config.toml
head_dim = 32
norm = "rmsnorm"
norm_place = "out"
rope_fraction = 1.0
bias = "none"
weight_decay = 0.079
decay_fraction = 0.472
max_seq_len = 1024
Each number is 128 + 24 x the weight over its row's rms, rounded and kept within 0 to 255. Layers, rows and columns count from 0. The size above them is the row's rms in percent of the matrix's.

# layer 6 MLP up, 1024x256, rms 0.246, rows 759-765, columns 0-63
size [118  94  96  97 106  98  90]
[[167  90  95 126 146 127 161 154 141 178 101 112 134 127 137 138 112 180 101 133 147 134 118  86 122 129 143 120 111 143 127 149 106 111 106 130 121 190 111 149 156 117 158  97 108 112 161 116 123 112 113 119 137 163 118 123 163  95 128  95 101  93 130 117]
 [101 129 183 118 109 130 157 115 140 153 136 135 119 148 107 153 183 127 113  82  97 155 145  90 171 129  91 125  79 112 120 133 112 115 122 131 129 128 137 107 117 141 125 130  91 132 130 114 155  98 107 152 139 153 178  96 100 129 139 104 171 108  92 177]
 [148 145 109 159 128 130 115 125 150 150 129 130 142 125 142  77 141 148 180 102 157  66 134 131 138 119 180 125 121 122 121 143 154 142 143 145 133 143 118 128 149 111 132 131 148 132  92 178  97 134 144 145 165 152 190 107 109  85 133 108  78 130 126 136]
 [111 107 119  71 175 132 130 140 153 126 110 106 139 136 131 162 155 104 112 179 111 135 123  89 152 125 141 144 118 109 144 146 114 164 150 152 146 140 136 148 136 164 108 153 164 164 140 129 148 131 153 135  82 105 135 126 138 131 116 100  94 135 168 133]
 [120 119 155 136 147 106 146 156 139 124 104 122 143 136 124 118 149 114 108  90 115 133 124 124 120 126 112 117 146 119 133 138 154 119 148 166 130 135 127  97 123 131 119 138 126  95 119 111 100  99 112 163 123 108 141 108 135 157 163 112  94 142  84 125]
 [ 94  79 133 118 108 154 127 115 156 135 131 125 124  96 135 141 163 144 111  82 122 110 141 152  92  70 108 104 129 126  94 143 167 120 140 136 126 108 104 116 114 126 157 120 154 156 157 118 143 126 157 136 167 136 117 148 101 175 135 171 124 135 169 133]
 [125  47 124 146 101 113 118  81 105 101 114  90 135 143 102  87 138 103 155 112 136 160 117 146 126 109 194 103  96 151 153 124 159 184 123  97 135 154 103 111 129 160 127 157 117 154 116 143 160 127 116 176 130 113 141 122 103 121 124 134 138 132 133 125]]
# layer 6 MLP down (transposed), 1024x256, rms 0.223, rows 759-765, columns 0-63
size [132  99  96  97 100 101 100]
[[172 151 115 109 169 105 107 145 129 119 109 117 147 117 107 175 138  89 147  58 125 146  81 151 142  90 156 176 143 129 128 126 125 155 112 121 169 136  97 140 163 130 116 116 137 132 147 119 137 142 107 131 110 115 122 118 147 119  99 114 115 146 123 172]
 [107 185 125 134 169 155  87 132 127 122 132  88 144 112 102 128 117 114 104 124  91 147 144 161 122 129 148 108 142 132 111 122 137 119  86 169 146 197 102 113 171 152 117  97 153 132 133 159 141 130 110 139 100 158 123 125 117 131 139 152 131 150 131 136]
 [107 135 133 127 131 105 144 134 121  88 106 144 125 119 171 157  90 108 122 150 123 135 148 155 100 150 110 101 133 115 129 127 126 186 107 142 141 142 111 110  86  61 111  98 161 138 160 156 141 121  89 102 143 161 133 166 123  98  92 137 131  92 126 120]
 [139 137  74 112  71 105 136 125 138 113 125 123 152 109 131 129  62 110 118 112 150 108 151 147 110 135 108  89 119 148  92 112 171 117 132  85 141 111 100  99 157 115  97 136 117  92 121 120 149 130 117 108 128 141 115 143  83 161  92 163 134 178 113 103]
 [151 118  99 105 130  98 151  84  94 115 151 110 158 169 128 117  88 118 131 149 161 130 145 109 120 161 191 138 104 120 104 128  85 120 136 116 148 129 121 170 140 121 157 110 137 171 157 113 118 167 125 105 152 136  91 119 134 124 136  89 111 126 171 160]
 [129 148  93 126 114 159 130 147 124 166 100 119 106  94 112 146 171 102 122 155 147 128 136  84 111 140 114 157 166 125 222 146 132 151 137 121 142 147 149 116 117 126 107  85  97 141 121 149  74 141 169 147 121 105 166 123 104 128  95 117 119 144 116 130]
 [132  99 113 132 131 117  87 132 133 117 131 120 146 128 107 113 122 136 156 145 131 139 126 155 155 138  93 146 154 114 151  92 107 157 128 166 136 114 149  83 135 167 120 160 115  82 126 132 100 113 130 136 164 123 157 161 110 111 137 188 141 124 125 159]]
# layer 6 MLP gate, 1024x256, rms 0.239, rows 760-766, columns 0-63
size [ 95  96  95  88  95  95  86]
[[ 62 136 169 125 126 132 130  98 123 151 124  96 135 139 121 128 154 109 128 151 127 141  86 114 136 116 104 150 106 133 111 123 104  85 153 120 131 115 131 129 120 121 140 140  99 142 140  94  83 140  91 114 120 102 141  96 144 108 128 101 105 118  94 143]
 [145  97 128 149 142 120 138 113 124 109  77 130 129 107 134 121 159 106  87 127  90  84 122 160 137 120 156 137  93 114 119 139 134 133 171 137 104 115 119 115 137 119 162 117 120 109 142 152 121 138  87 127 103 119 115 129 140 107 114 138 126 106  61 112]
 [120  95 135 130 104 127 121 134 147 154 151 137 119 148 186 198 121 150  95 141 109  87 129 136 135 165  95 143 115 108 108  86 140 161 154 117 102 108 103 103 120 150 115 137 193 139 136 138 138 164 128 142 107 110 125 104 130 104 113 123 154 144 138 139]
 [ 78 129 145 127 170  99 121 107 100 132 123 125 129 139 111 133 147 127 122 162 120  76 116  97 132 130 155 150 141 144 125 122 111 139 101 121 117 110 113 175 149 123 117  78  96 137 127 118 143 115 128 112 144 120 125 106 166 118 108  89 112  87 174 171]
 [109 124  84 131 125 173 111 110 145  99 131 147 105 188 151  90 166 154  95 101 129 144 121  60 147 120 103 102 126 167 103 139 131 133  85 113 101 136 132 123 151 133 160 113 164 150 134  79  79 153 146 155 145  95 115 136 124 151 113 138  92 124  87 112]
 [ 48 154  81 146 129 157 164  99  88 108 141  93 173  97 129 135 104 165 135 100 113 156  96 141  97 125 130 155  98 130 133 113 111 122 119 142 107 121 147 199 157 106 131 117 141 134 113 201  91 143 163 149 132 152 133 117 109  94 123 107 134 160 102 117]
 [154 114 137 158 137 103 114 124 148 121  70 120 193 112 107  96 146 135 134 121 121 133  81 149 164 145 123 139 110 129 145 106 155 146 145  87  72 108 160 115 167  98  95 155 144 164 138 156 109 199 136 157 123 131 131 126 140 149  96 171 149 137 126 121]]